{"n_head": 6, "norm": "layernorm", "beta2": 0.95, "weight_decay": 0.21, "schedule": "wsd", "decay_fraction": 0.741}
Each number is 500 + 25 x the weight over its row's rms, rounded and kept within 0 to 999. Layers, rows and columns count from 0. Numbers have three digits each. The size before them is the row's rms in percent of the matrix's.

# k: layer 3 attention key, 192x192, rms 0.0439, rows 109-191, columns 128-159
# q: layer 3 attention query, 192x192, rms 0.043, rows 110-191, columns 128-159
# v: layer 3 attention value, 192x192, rms 0.0422, rows 96-191, columns 128-159
# o: layer 3 attention output (transposed), 192x192, rms 0.0417, rows 96-191, columns 128-159
# up: layer 3 MLP up, 960x192, rms 0.0599, rows 0-1, columns 128-159
# down: layer 3 MLP down (transposed), 960x192, rms 0.0334, rows 0, columns 128-159
k109 076:534493530507446517543517482474520499513531534522513494536467537532486511524492520496465525500451
q110 063:500500502497473497470488500483501485485539438521500494474471491521499468524513494545466518552552
k110 068:509492465488540501494499467562500512562551518497495497470490499504475524461474504494500473477493
q111 067:483493487543519558488553486504436506480427459485451513474516464454480508467505513519531509479500
k111 067:536476495545546483518508525525501467507463549528477502488485511528492503474490532557525493480524
q112 084:508472456497520548504515494511502477492432502484477557487538507498524509492515479550528512485463
k112 100:524502481508486515489483473488530498467525524454500483495537509471496574463502512491483506487475
q113 079:482481524483513469496504514511521484510534498497526522504449523492537524537504473494498524492498
k113 091:461501466499522499465488454491520508461500493462509495494537505459522521452497510506547460473486
q114 089:506483484481496533480514534524494503478434517479480554482516514494493508470536500531531495489478
k114 094:551539530519445509547517479500509497527558532482493488522502494507508537507486528471485486501477
q115 095:484541522495483456505473501473501495514554499511539426509509512508469470495467509485477495505528
k115 111:536501511512516499505493518523490489518495489520495503503448508528503456532511495503475494490508
q116 062:496528479451495510497509467526536488515416483479487464494547542495476515488491504521519486544501
k116 076:537507497509467503514530507458514510508480499523520488474504498489541512560508490488483497526496
q117 069:500515492517531495463522479496450524460531488489503550502502506463487504470477514512480480551511
k117 076:550487539488498530530536501496484458496484519507498497496495538512489482498508481537497521502478
q118 095:502482481493521571503516510515503501488444493468479550495533478462508505461522503533517519518476
k118 112:546515524502470501540520485501533491532527557507473474514462479509470527521465525477458518487473
q119 064:515500458510505488504494468484534507466495509486503499497525513522534493437527489541539486525480
k119 068:507494488534469528527507469553515492512536487490525475536488516522476477458464512428505482509513
q120 062:532535495498507485494517462537465502487542492527514520523472478514444486511515510488460521493532
k120 072:487485531406539507484514492512474513514485473503507492481447512527496517536493499492527507491485
q121 057:497518471529494502464479493482446463481466436490529495543517524459502492492481474479498542557464
k121 066:524497525524512498541508497523497499489511514500498488519540500471477490517515488452507481497509
q122 058:474512531480519518479501538471529498497507527479496486522513509526520466466502482530495479514473
k122 063:482481499482486506508507464479521527540517514501530498472492515508479486453488519488484485487513
q123 055:534515521469493524533496529505536526481504503516540501543522487536488463495501506542488479555501
k123 059:501473511511500489475497466466438493504475439492555484468505533517490519496486503459488509491537
q124 066:534505514485509462524520507481545537461504493476528488532486539504492523503519497449484474483443
k124 070:484517503493503508508491494478495469482525492516539486526505491475459474489497497429500466506509
q125 061:477519456501524547481488491508502480477481536489473477487563513485483535469496487511536523531510
k125 068:543474492506487521517499521499531506542528537529485502526494499510502491515510535512492539523540
q126 060:505490538477492464534516507500531514483565510480526479517444528480539471523502484509499519524518
k126 064:469524466487527478450518467493486520479537461485531520511532519496524499525485500453455469483492
q127 077:501497448519498520464536496509463494465422465491493494481523505489483506453557528529527469493474
k127 075:547546538530477510533495459496509519504515518513495496491474480531445490455485501492461485509489
v96 080:515539460508465506517508517474507465457502469522453515508485515489523465512489486514494487494479
o96 067:462496487460500481464497472502472487499544493508521452507494528525511530483504489509522511457507
v97 069:507492521510469466506517514473521449543534518493499464513466494531452473465497515444456498502472
o97 077:534486518495476484535484513518498492515530511526542506509483493486500489549529503473500506525533
v98 094:515474535477481535531553511505529522502538490506495544490486529496527477527553464476487514514510
o98 092:489464503492505508488488509507477491502468516483506608505501513490469502491481486518518486496491
v99 081:515519533514482492485535505519519479502519467497479477485486492514520484520482526455463531508476
o99 098:523493541486493470527475485516477512531566527514541499517483512497491512546521487468489496489526
v100 072:529519511476478478488521469495509500492539497477467472472498502526448476513466531461469496494506
o100 070:499495521464482481529478508498477487509526510522543501516452490463525505536521497461500502535558
v101 074:497502500497470466513510493476487478490493485512448473531479489511488494503482504493481511487531
o101 079:499523543491490492528457518499486509517558516506561483540500524515507527518536480489514497503525
v102 090:511511469517485453477476468501501504519489500521478466517516490532449523487435555506483496478495
o102 095:501538515490489495527497491500515505497535486521528426521467482494533491528510507474483505510531
v103 076:487465532525528490496494497507471508504497527509535521499493506514505502542502491521522492460530
o103 067:470541500497518529535527511467540490500510493483432536513521487509512461471513502515471468546478
v104 102:480507490538499451473471463476498457481511511489474441539485507545484492503470521511485507467468
o104 093:519542508496493463530488503476520507509524491526513404491524503518523497515525491478507485508501
v105 069:508505507478468519473456505519499454481524502497534526525526514518491506506532485489559486508474
o105 052:529517459544494529460523482513478505505457485501492507521512496437513502503471530526482545454478
v106 082:478486479477506506529499487505514520484486477495547508500509497472522479547481494513512487501547
o106 075:478525470531537476485580488495499510519528501485429496492530506478527496499514466526471513513458
v107 062:502504509504514473469497491481544506512510507496492471532495524520460480515489541497481522495504
o107 060:512487523509465487538519510483511511534504508495521553502501484449528483514543486456488515552518
v108 067:503519511499564522511454520507505500524524504516506514516522464489501523510540491508513449533507
o108 056:506479458507465531512463554504521480470486523529520484489501527514457491483502509535518541442554
v109 062:491508521493565517522512516463506471489476466470501499500466471484486520524495525445510493536468
o109 058:500477452511515465472530498465531509487519495505486466446553496494462485469533501529495533467500
v110 063:504490506536538486507488491513472491564486535460535510505492502497509517493510484509527536491500
o110 050:527515502492514528518553504481528502492460495475481524461507482477483465522537523529518474561473
v111 068:501488455470445486507491512488504518523474473531499484501466511471487500455497516478489473485481
o111 058:512492543485491462479524475538494493504532496504502469531506499439527494541485500486453558544533
v112 057:517481497499495541489485501480460495499503461526521496486505521532515496481531517493535475473480
o112 043:505507505504486471517560459472481490494503479487457503519490472448513449480491527480438540553540
v113 059:487474503473461499505527510526477499476483463532483495486474494498507493512482492502445514476480
o113 045:469498521499521501494496541495493461494537509517541529509489533490487502518536485515534505494489
v114 079:496501519507513515499506505512484500468476476515529524460517509485583503550523497530533519529554
o114 086:471511482500533521476510504479495510488472501467466534499529503518489517451480496523517479482441
v115 081:466467476504560526543473486513481515498524492482492507505499483460521491555504500494514468491497
o115 080:514499476506508505439531488473522503482413503506501513471484485496475462438527511538513523484507
v116 101:492476508480521527514520542534516533497524496520509532463488507479514477538542464496499500535495
o116 096:510472493510500496474511498519490495495468504476495600495511513493493509472505483528520499481480
v117 054:502542528481470494492535505518463469488515523520512521500482509495495492493496498489501517516544
o117 039:476495493510538504496484529504484507511513516513487463523512513564495558500481457528524479437430
v118 067:516524517471484490482542495502453506488501494483419451500486507529459516567511505466464516509535
o118 063:489504532498490459525480483480481519528510523499545501499455496489500495493522501462489501526547
v119 072:497496497462456521498502504486514522521483496507500496491496552483496479514489527525488566498506
o119 048:469519520429516459468534465533469498528513486498480465473518498494530524461506478472512509519520
v120 056:513505471520492545544489512525477483469492482537466513536534486512525529552499511483496507505517
o120 042:468512503496486502537457501508491492536506527496533485524460522526519515524485482523492514483502
v121 061:501500470467461544476463477513480508477474493470498471523495518516505527566519506504501548450533
o121 045:494546515524523511520512487489495530524480489482494543500472489503523468513483494510479484564496
v122 071:469508455507475518517507527465492528472510505539490507524532516504512523575519485515506475510521
o122 059:477516507512484496457476529520495522521485506503530523508513536501509533489494484503515529472483
v123 099:486486499487549532491495498505464503496464478499520539478520526468558495520542477507543482535516
o123 098:474472478512517526465521508500508499490459499461450576488504503479478511437488510516498508489481
v124 093:470490494501542535496506483513470515480459474527558541466497530456516487512525490506527501520543
o124 099:484474464489519545465532492492512493476439485460442556476516498501496492452487501523515485503471
v125 110:505517480509508443499467479500499482509517478497471452509485462510481526483452538496510500457499
o125 095:499533523504487500516478504491505516505524501518537434511477494491504502518508513474492508505523
v126 070:499486536511565480528479489524502538542499520474494507518505482496496509542477510502546470494521
o126 063:506526526474501532542471509487515492493482511500467518491463471496486458481510539537511490541517
v127 070:524505435502511503519476472495516481491482493461454461494477493511520497514473490491507482502528
o127 077:513524512511488456507516500509503521523528497512522436475470474503538502502533515489491535498531
q128 074:510547489498496446493469468462482491498461474493483489501541488493511501503480512473527528525507
k128 097:515508530514487506496531546507518515530505521514501525468475502514497488522530478493495508476535
q129 084:500454525507508529490505520528506512518544511520510509494466495502494484525497483495476473485500
k129 116:488528478492517503487471497487464486503486479467523484506584480463517551469498529528525499507509
q130 077:528517532464530455528485493491509509469476558484483469469510472502469545487496507479499487531504
k130 091:490500481510493445501541483495520501504443502498533487474513502498531480525476495472504555513541
q131 060:460504541525526518499521484466486495477494500513469512509547526506464487452500493474498511494536
k131 072:488505504495475507472529433521510519467500481494505539501503523486504479533505464482490529520497
q132 080:516525533479503464486489473492521508493528496509523471482469498534483480514498503506520509472548
k132 091:509465484518507456504520481485519503518478512479490514470506510458524489507507522496508511541556
q133 073:528483549489530531475506503502472505494473534514498461517539467526491501457479447513491528477505
k133 086:502508459548481447486521450509516509478458503505490527482473484468526483526476517549515507497549
q134 052:509516465464482501504556521535482497507497489493519514462493457511481552507503456536511509507521
k134 063:454452493476491549478512454522506529504517516483499520485464496450482506494455493514492520540461
q135 070:539534513494501447507507479484532505478515508525504468479487491504496456529458495510510507504513
k135 080:493475484554495462512531486523525525527472504505527538453475512468523474541478524464506534520549
q136 066:523521566480511480520537487492528532472502523524492484439514476527474515505486485495544512506524
k136 083:500490472525506470497546462483506537505469499494505511478485526466534478556493494489486566517536
q137 059:487522476496529514496456511468478513456485505533489493554532503523507477464514496542478459510464
k137 067:486499494505484511508487481491528472552478494483506492508479496465463519507526502508520456433492
q138 054:497494506509469503470504497544481496460508486499476484472470458466515485477479468487499525467512
k138 062:480496493486503544486538499562525496489494505505512507500489499473481491501491539498461514486495
q139 063:510473521470461528509528498503493527511489483489537481483467495480521543556495501502528517527526
k139 065:496495482481511489507496462491501487480586489497502509518487505490503493519479516524535547515460
q140 058:487529482532437485523513498539501494490543484471489495488460507530470489489508509464481480486491
k140 064:524492526494534572492509500476502483497575476504512480547521491515480503502494527482525544558400
q141 067:493511462501505488514486489533482514523523491533526501460482468462546523512497494494538536540496
k141 066:499493509516490531503499509493490498510538491483508484482495482466526509520499502514491469489502
q142 061:446464502526507507552510510502484532531503483506510517502506458472490551522483501481518479513543
k142 065:520490507460490513506493480468466482491524498503559459564516506511506513550542490509507494490492
q143 062:507541471484529524510466536493494533495511512517512509519494503526538513509511472474467512507487
k143 069:492499480471505461508492531503524467505512469487514502525461483512487496463505483520519460492510
q144 068:485502470532483538510514533522472505498497483476498509524495499492539502496564489500501486480485
k144 084:498482516497502568525492550503491486491524498503464489550497493535459521471529483507487465506467
q145 051:499452528490504519501494503487486487523446513496535503395480468497510550548555512478480493517516
k145 067:503495476488513493457538501512500536513466513495512513503509474533534509510475514565463486525514
q146 059:499503463467520524487492487528522518510495508496526506481475503492537514546468506528491490486523
k146 069:456503427441483486481474484496514477489561541481499493518504450461479506479478506524511461451495
q147 074:496501422512506530496486498489501474513497485503533525524503533476531470520498522501508503495500
k147 087:505510498471505545509477541511508492492551512477499497528502501501451513449524472492514421464495
q148 063:513538527534497487475491498507461470509515444494479489541522580533458473468486522495496501469518
k148 080:507497575473504521531509524530496484501492504519471507490481500504506516463513483476473465484517
q149 066:522530520469462482465500512496534506500494540517512505489493471494506499495553514479502497537501
k149 077:529528488538495471499515524467507510515476513504552537486482509494523469537479510494503542510478
q150 102:507488489494492538511501522524493498505501528481484566496514495461511539486528491523505502491466
k150 118:493512493501485568477477493495482499479489494518480485527495503533462506520470459535504476484424
q151 073:484467472520518524486467517501504455528499507502487555518499520486523498482523489478500473498485
k151 094:505528531477502548496467543497476497496528508519485490534493492530476515502515497498495456467442
q152 058:503501519521484491523531519474460466513532513520503502497500507472462502479499482537481517473511
k152 059:495493467503512518515524453522498469470482485496515525521497526482464503477452484494505510483456
q153 081:466511477510502481499492490511479484497462476488470514494539474468490523477514528518560520538508
k153 106:521469521502484521512528511506520535499513525517470495506450514546495478515514472459464493482483
q154 063:465507439499537504514464518491486546455503517462495510516546515490469483475496486478451512469497
k154 073:474452490493487544484511495486509479505503476461539527547499507530501501474491487462513504486522
q155 058:493494469507512498501501495536470513492524477557526486500520484497496506496531497485526509536459
k155 063:490513499501486530494514503499528475531544475498517493481477503482522496447517525510563469456510
q156 074:498506523497493501506535485488499511512481484527526440499472505519509496530469492509496499500548
k156 094:510488506509502456490501463490506486492478501486514506478504507423534521488491531508521529518528
q157 058:533523523498484472483521496550522477508466494468513500480461485465498477486499505546518488490448
k157 062:511483523493501497457481518502499511454546545507504497562528461500509523519488497469465505510468
q158 067:484541450509528432504538517494503476541501485484520483520472514448522477544477472527492526441514
k158 070:474433518497497540489516477543486517489481533500491480492506474477468499464479498491497494501550
q159 065:539471499483524515485507528549504508535536515506525492505419469516531480515470465520490503478484
k159 079:485491466499513480515461494493482482477506513498486495516525484471494544474471544538522492482483
v128 107:509492522500497537546480494509523510480518484520488483547481481528462472513494493462465485481476
o128 100:516488498484499485492520493509487494501516495506504515494486504518487476507497498515494491497535
v129 105:475489492577549510481469486483507510520488478565483475518492504502471479507508498514497484500467
o129 100:533511472465474448504503449490503517490487478504498501471487475509543477495503509501531502531549
v130 099:464514523523511503449509475480468502506539489524471495505512490502517498477506504543502490507521
o130 092:513506471526513481519480442482539535467452470504490546491481490419535486504484502472491492533499
v131 080:532491509441486482496534497483473501476508501508503539471516488509502506483528500503530506567524
o131 060:492561533502503516473543519524460467529496506501503499520485525477482524517490526479454498493483
v132 084:532514502468441501532523501522520520530480504457501485474500494484499546487486490488471490471508
o132 090:481487561506518548484469548528479475496536517498522490530529524530450535510503501534500481463486
v133 085:495492482541594521534493491500488503491493482519507471494469529516457462529512490498506467494468
o133 089:537491474471462444508496482488519526501508495488509487447479469544522496499498509490524513522542
v134 101:529495503495459499596509532515566497509476507480480505495496479498499509523510501475496508484495
o134 099:505502558474502514452497534546460497520545518504538478518495518510457514520480519542519494481507
v135 087:485489528466478481454515492495481511501504521449489519474492470480549526475488482515495513502539
o135 086:467518484547541570533507491478509479491455499498460528529537535479490508479507486499464486475464
v136 081:519509487541437505486486491511498498575472493496503501494481502496518523528511501510486509481460
o136 060:479472542495534507489483505470520507450529505492506513526508504519481494445528481521480457478514
v137 105:454508482502473467451511497481472486489477547496467509462519497473543531489505502528535515507483
o137 093:479511493520511541513487511490522516508481495499488469500529498467499523498519503479499509506463
v138 095:503517485485441471419513513476468503466515543496473515492494493496526522480510522508523503493514
o138 089:466527483541522547532505472494506499517470481500471497524516507442517513521492498477470507489460
v139 082:480496505549482522487473493490492500579529531498477517539495478506491519502512485532498481467493
o139 071:490501515495528462548477437498505524464503474484490522489460485453524491499482510507515459550542
v140 083:535507510440459491531487491526511514471488508459553511470511481480521503498513503451500478503547
o140 074:485491499518487519483527566496485458546508530495465479521528539541479516481510478522454526443439
v141 080:483494497489555520456508502494497464486539512526487512503508532499492456475517512552538467481494
o141 084:505518472510501462525520455508490513502476477498464506480469476466548480543469523479516529564483
v142 095:526494490447464495538517528522513509475458502458540509472495487469508511514492490453504507468510
o142 090:494492525511512552497509568516471457542528539494512480534530520569470520519511506529487512468468
v143 082:499514469520585514525499522485526488502552468486469503538506516488472471489497507506496446490429
o143 074:531479517470465466482493501546476517503515491497553435483453482503496525544479521524530546519536
v144 097:508513474480481476473521530506474496498473517484526537450515495463534507489498484511515539510523
o144 103:476500513503508532516482501489511497498503511496484520515516492485502516495511498477507498502472
v145 064:493518532473413459521533514486466495515493510532484483517466499477536517518492489470471527499551
o145 053:511485500470497556498498549497529487495484525522523532510516534530436514488537494504513502445465
v146 087:497482495483456505445519519502468488477524516526507509495489506518512501504545499536523525449524
o146 066:490539519547532530531533471475483481517489500481501535534519508473489515542505552454467483529481
v147 140:526481495487482507573526510528539514495504537457485495512483483509519521521484499466497523496491
o147 134:512473544504501552476496538519488508513547530502528493517501512519430507491503507502488481469509
v148 073:519492500423468492535527518506504511481486504475517503513521516501522545469454503482482504501515
o148 077:488500542497484559466482553526495480484529506509548475531516524534462522496511492519493499452478
v149 106:485504498507499499424490474491482477480487496510507510479515503469511492472506502537528474517507
o149 101:486517470508502483536504479483502495512468481488446497484510495493563503503504484486493525516457
v150 100:492477541531508501534488498510518490526506472531471483571493497536462487506501500463486463477441
o150 102:530495482495503489481518486519487499499503489504512477488489505518492478513489506519493501505539
v151 084:465497537468484498484483498477508474467554480508458492484502476493487454469549508448490429487516
o151 072:506490468523510436485537515502500490525460503514486523487488517455508499531480498494527551507452
v152 083:533521496428421490499506522522487500505468514466516512497508486485522536467495497486486547487518
o152 085:464506539513514552487484535513488471490530515507492499531517526519467521494501497525492479462468
v153 082:511488504533527504502523475467491454498565485532502498497515502511482460546529523509481490562490
o153 075:505492449491478417474514490481523520483452488493488534467468504461539469474500481481497517508493
v154 124:495499484504519497435487492501466495499461497497513521445505499479520503497511507562541503511498
o154 099:483522482509487507517501493483513500500480488491475471498517486488527521501506502483508508518480
v155 121:517488490479488495572497500517536519526491524442515496514504492507501525530490474468477509485498
o155 115:499467530494507522482498542501490485499546539500525495514498516547435499469512493519497472469521
v156 090:493491480518465498477535508511508518439509525497467497496515478497518510494522513495516469483484
o156 084:534529473553508546516505498524475511565481498514533489524528515469480497555507534478475538504491
v157 082:497502481570532505490492498503484491543526480514474481539492504530503512562454504533474477445474
o157 069:520483501493517494536467446499508557484485489508538506478470472482493471535528520493566476563538
v158 098:527502491520470537537484487496527510514497508512471460566504495529477497482506489484475467449452
o158 101:509475509489512492477506504494499491480536499510510461497497511515488482490479491520494481496517
v159 091:472501495546551497439491480477497494498553500516514482507492524504494470508514520519503464521518
o159 097:520510428506488455539507451480526515503441477491473528470477482493546481501495494459496511529518
q160 079:481492465500509551484512524542472499520447495468475587480525485494534517490508482541538507492483
k160 090:495482500521498499481472457488486486500514478518495498506548494462489522485486543524514500501459
q161 069:465453464499471530504520515525495503520519494503507523461477490510533539528473486519515518477515
k161 077:448514461496525536505482469533490487460500476497513493528552480461510510477456514513512497497491
q162 058:505562563517505481510515487474509498484565505504525463505485472482466476460529491497454498494507
k162 068:530539505468483483479520523502493534538507517536501515499507487531513495496512485484466509485536
q163 053:495495505455484476515483474485460496468458462499528531458495495512536503527501486506499485498530
k163 060:515495521471494487553527516513505504539507542513452500507488481499478513538536498479519480484507
q164 051:502499485506469510475457499530480514458526518487475505503518524479475510490486503513499504492502
k164 064:503505493516521492493477519485477520492462459523509491503500475499483465457490501521511470503485
q165 049:479456464490498530519503529471471496514426446438488500527502550482490488481534519498504514502504
k165 059:492466538462480483535510505475541483465489507491488484527500505527483483468498514506540508525488
q166 072:531545474518499507489511491508501502523454494513449536487528490479505508472502488547502541493489
k166 076:532499530503492481489519465488511513510493555549471466501509488575481462503509519508482473488524
q167 055:511521462543528500517458484489493541486508479538492467457444480509526492492477499493446479487487
k167 060:457528526508481520514516515495440476569485489492480507489487516478531497536498505498481504508508
q168 058:521474456507557518459474506501498504499535478524511507495446483502509511545516502554526518543537
k168 066:527511483512475496496522493537463491525486509493524506480521502501544522503510483480469473496480
q169 054:478492524502433443456522504497484521494506500502498488526487509490478500524471535438506545468481
k169 062:462533500518497500502478470474479501416547509502475474497493480475467494437492521501520493505517
q170 081:498526503500510465515502512488507466509538480526520449524475502527471470507504500475488497521501
k170 089:492456511501523531534474558533511489494492457470544501487443540449508540500520485479516528507509
q171 051:523509522526504521521505500514530501539498509562524479483455485479534506523524487511529510498513
k171 055:510504474500503534541535532527511461583472504476478497514494490465503533529487509496499468510526
q172 081:470460479502468564483538525527479521523501499495513535497474508479553493523504481499501521492482
k172 085:487511490514531485487465478511495469463505516463507486512538505443504519483490529502531488492488
q173 046:491521521477471496501529547463473478508499439479482471501479504493524502495486503464488540522489
k173 058:519516483570458497549504482504489507464501518537475516496511483482485459481523504478490484502528
q174 084:478455454499502563507518550533491501501474492492471569475495501469547525488522488525523526504486
k174 096:489489475532487512481476468478476482497474486512500479499538486454495521498503537510536499503468
q175 051:464492430497523510486501514493472472479451455501484519520525537536493471462467554493495490472475
k175 059:495526516476487453483460481469456480498515524538464470509526497498485494476487483551488494510454
q176 046:482431460510488532468518535491526507497481506509467500500505514492497510454510535523473474504504
k176 057:498509474534527514482476511481511495488491500523576500523499488480467534429475488559522483510489
q177 051:541468501524546474533519516495516470473516545501500518500514457474507492553509479463493493463505
k177 053:506494505464494499476519505527531540543465433509527510505497504461508497476478497493525519487459
q178 044:496513525510500489515499513497508505464512520530455494470484538496544490556466492495474513519456
k178 054:458530500503482499498467523515570530495491500530511517496490495487469508541462510538490468507537
q179 051:445514474532498476528530481480455485504480490472467532501486520493484508448468528503523494476527
k179 055:464501515550508533492502498488508491465488505512497474487550485529501470484480487494511506540499
q180 045:532497545509507513517544540504501472489556528521520493493519515519515509485484500520489519519493
k180 052:536492472476527485489499509513545577509482524478533488487488518480474471493480532477511489479492
q181 047:559502491508505502489531504534528497503476534563516490519482465502501519545573522519496476489527
k181 058:490477489483440496509490436500503519484502496521544517484510527503477515464461513500513486485515
q182 055:485528537495503500540481491457482496492540492515523505515476485478481541526505472486490495499484
k182 059:451507472466521528536492509505495468461460491452538488505441485461501532502510492484501504497519
q183 051:524484498499493482543473524556559518508548562513497507516520488509491501504502503502539490497550
k183 057:500523431493493505445520477472481483487517488520511509488541514501500462507466520496529531469485
q184 063:479508497503485480517470487490517510473525484521499479506450514512503511555469477470435512494530
k184 071:465491445499510491534484519507512510504438483461530521526484514464530506495486497478484518512514
q185 086:484486503529484464497499511506508496491527505503519471527483501536487475525503507476484483510506
k185 103:493486482489511549525521533538498505477471474462527539484481522447530501490520465521523526515508
q186 094:527528521495485436495468458469521483494546494532515425535507506531469466501486520460484458508530
k186 113:520495530473500516534528538529516541495516497499493502478459520533483493508505463497493524505527
q187 075:505506486489489556491513512507485493496463513488488569490541487460530535494537499543520505488484
k187 082:538521547510499482442480459471493498519516522554476475520525484525480504505495537522478486489522
q188 052:466534492512516485477500499478501513478518476514520479460440498481533498522439501491498521562479
k188 060:491495465545559512544504490530508471531490536518489491458525500477533527510492491434443492525532
q189 048:509486468508510488485499543511517487544473510532459505498542475488505480517517488544465486466476
k189 059:528477514553480516531531494473511535457485508519525487482464493512465462451514477551537498504502
q190 053:462475473509514562473501509506468557443488473518477492491495514523515493513464503486504464479472
k190 064:451540527477511469516469496491509499538478501515509487520531517507485483449491495494506481553487
q191 048:504452464533458508511485465485491493531494497503501521504483478469474498508488553526470528522555
k191 055:507499456536490528586477499465483496490486477499504492492509524519507494480495489514518505517484
v160 089:488493502526560516489462496510496493433520494521524514486504495502466440500511497478512497518523
o160 084:506480455494525498476536510486518492493479477505473492440477500493539509482495498495517505471467
v161 104:527493516479467542548550519504510522477506523474508534502468507498526504473561492519498537516495
o161 105:489484507508513533467484499510481501496476498500489551505513510479459496491485504518497487499474
v162 064:485507495513506475461512511494518482503536500474506491521504469471493490487492512488466522493553
o162 045:506470510513527494442503519549504500497494500511511485454547488568464528515496474517539496441485
v163 069:503496481523496476517536501496523494474449499482490516511496469478490551480477471488518535506537
o163 055:474509526472559512469490508556493489528506513504486445490554513498485520537485490530531494482461
v164 069:503509484523581493477499490494520512504487471472497500482473521499493480440527486521555503514479
o164 054:521497494501479489512509497530509467490510507492496450428509489499484526512488534514492498494494
v165 120:504493523501519558493531527494485510479492478533514553461492534479520509506551472528522536532498
o165 122:490497474506506506489504495507500509492460491478477522495509497489507508479497503510512508483492
v166 071:507509490514450483483472479490512503554497502464484486517489491507502545487486492494474479447518
o166 086:510497517493482486512494512508495507501519508514521442511500497508498488520495497505510489526519
v167 076:511482462502559503542500492529512498452436530525485502515494477485498558501472478510555519491532
o167 072:471523512493510546511514485480503475485521492488470490497523499490526476500516509542503478471461
v168 073:508509511516431500509485491461504496534510495508538516532542526504489480470559511497535518496469
o168 062:516478512482489497505509478503494500499508494478468503567485509496545524479466493480425490490482
v169 087:540504504476496509559530524495511509468521512500478525460500516519505455499540471487511514534521
o169 094:509485497508511524477499499510493502495450503494479563481499503489478510483497508533500497489474
v170 085:507504498508476486503484502496521499533504501468481484537509495524529531509505540496470474457482
o170 087:501514530495461469522480492508488498517536524507544477526494492502477484520498488494502497525525
v171 077:496515470477459462488511511513494488585483509489496481534494483493528527470506515502473437485498
o171 081:527499531495464497506487503540503520496522501512561455522487502501482483534490509491489527543527
v172 095:486514509503566486431495511490469484484501501553513501490521538519461458524527507529513471485525
o172 086:476498474456480505537529475482502503493488479494450521493454469484569500516477502460494510551501
v173 078:525512507498399475544490514527485525502459504485516510514497478506529557493481492490506533479474
o173 071:484523534525518524499449517479510503519507518501522515537517507515466501478522508524492495479493
v174 089:485508489495485480486481506477486487548496486461507462530524480515502539514431535482510457466495
o174 100:504518518499491494514488493505510518502536499523547442499488495510492488519493514489494518518522
v175 119:527494509474512554522528521517509506486503509515504563482495508492519510491565477514547524535515
o175 116:488489487506503526484503495507496503487458493484477527492500496491499513483481507519505510484485
v176 071:534486452506447504499538493503527539544491497479528511504510487483534548463478496492522552455494
o176 064:504499535511504521500461521531474491488514522491487506515529493522477510500512486510481481500503
v177 112:521500502521532539498549532521507513470499485509495543441489515486532489493531462516535540521510
o177 114:488500491495511526493499494488500490493459499486479542495512493479510516486511505509516488485473
v178 075:532514505496535537511491497519504506476510495516525524481513522522496473536500480492547533509500
o178 078:489491473504526512510522488479502486487471495483438558457476494499515511451504510516488484485496
v179 090:507513470504494476555525489518504508476480516449493500523503471503521541493465501482522519492509
o179 089:518520521530511522456464513547503507503490516516546477509545514518449515511517496533495505469458
v180 068:524479436487524517544515451502509480448467498499545508532486501480504552489511504522512594501535
o180 055:455543513504545546489527505498483471469524487490461496506536495521536496487521499512488449470488
v181 083:520495494517408519564492496511509495496468480498486513530506472492547529512512489498514488475493
o181 074:473485513494511491474485475510489480487531498487502450516504502539476511460478484538497479457513
v182 117:511503490503508535482500515497475494483453503523538532481507530474534491491538490561524555530490
o182 113:478498481497509511503492504484506495495483490487465498498513497487506514477501504494512491492487
v183 083:513496517497567521482481495492485511439527502541494505499505523481478463504521503511497458528541
o183 071:494505444484496493514555488492511504481509475499486467471455502504536495502481486468516506483498
v184 089:539528511481527514535544532527531509476496484516488553487500510510509505497535489471499531524517
o184 095:494500493506499526470494485514487511489474501489490569500496498483470505474495504522498496487474
v185 086:535512502489525505532558522500498502491487485491509560462477489494537527494524473478519522510525
o185 100:501511495510511549477490495515509512484469487489496528496500498491465507473501519516510507483475
v186 064:494517509506511496522485514496493475447493492497516484509491475465478506475502492483524550533457
o186 078:473496493513551541490498482489500475515492490515476526512524513489464506502493513493492506465489
v187 100:489502500480457452490484489503487505528487527480478463549500484520470503500469502498455482440505
o187 104:503505518501496474517490513488496489512543517523535472510507506511496488517510492496501474528512
v188 083:510500498494555546445483506486492486459497492516528514491514547493466456523527493513524500504486
o188 079:487499466484492467522537503480498489516515494491474482441467480489546492495485521467495514521516
v189 092:461495500495512472476477469500472497539493513490489478524510499541471503522484535495482461482494
o189 101:506511521491484461529496506498503501518551505508532487513484495511526489519497486481489504512532
v190 113:467507509503496440497481483491503500535491503470481463530509489501491519500427524467482466462492
o190 113:514521513492487481515490499499503514510536508520534457500497505510493486521518500488501496516512
v191 108:485505497505485474509490477501521508536512515497482466539502474514474527511477517475495465482505
o191 110:518504513502486479504509510511498509507538503511525470501486510522496483510497495501490501507520
up0 089:534542500481494465478504484471508453487541503510521468518512543542460468481476517490504477514537
down0 092:523529528509503451500486483482519489490518492523521443524514513547468464494499505482462473519530
up1 104:509505491533455477489474466489526486509484518521501495493507522514473453493508502480490458455505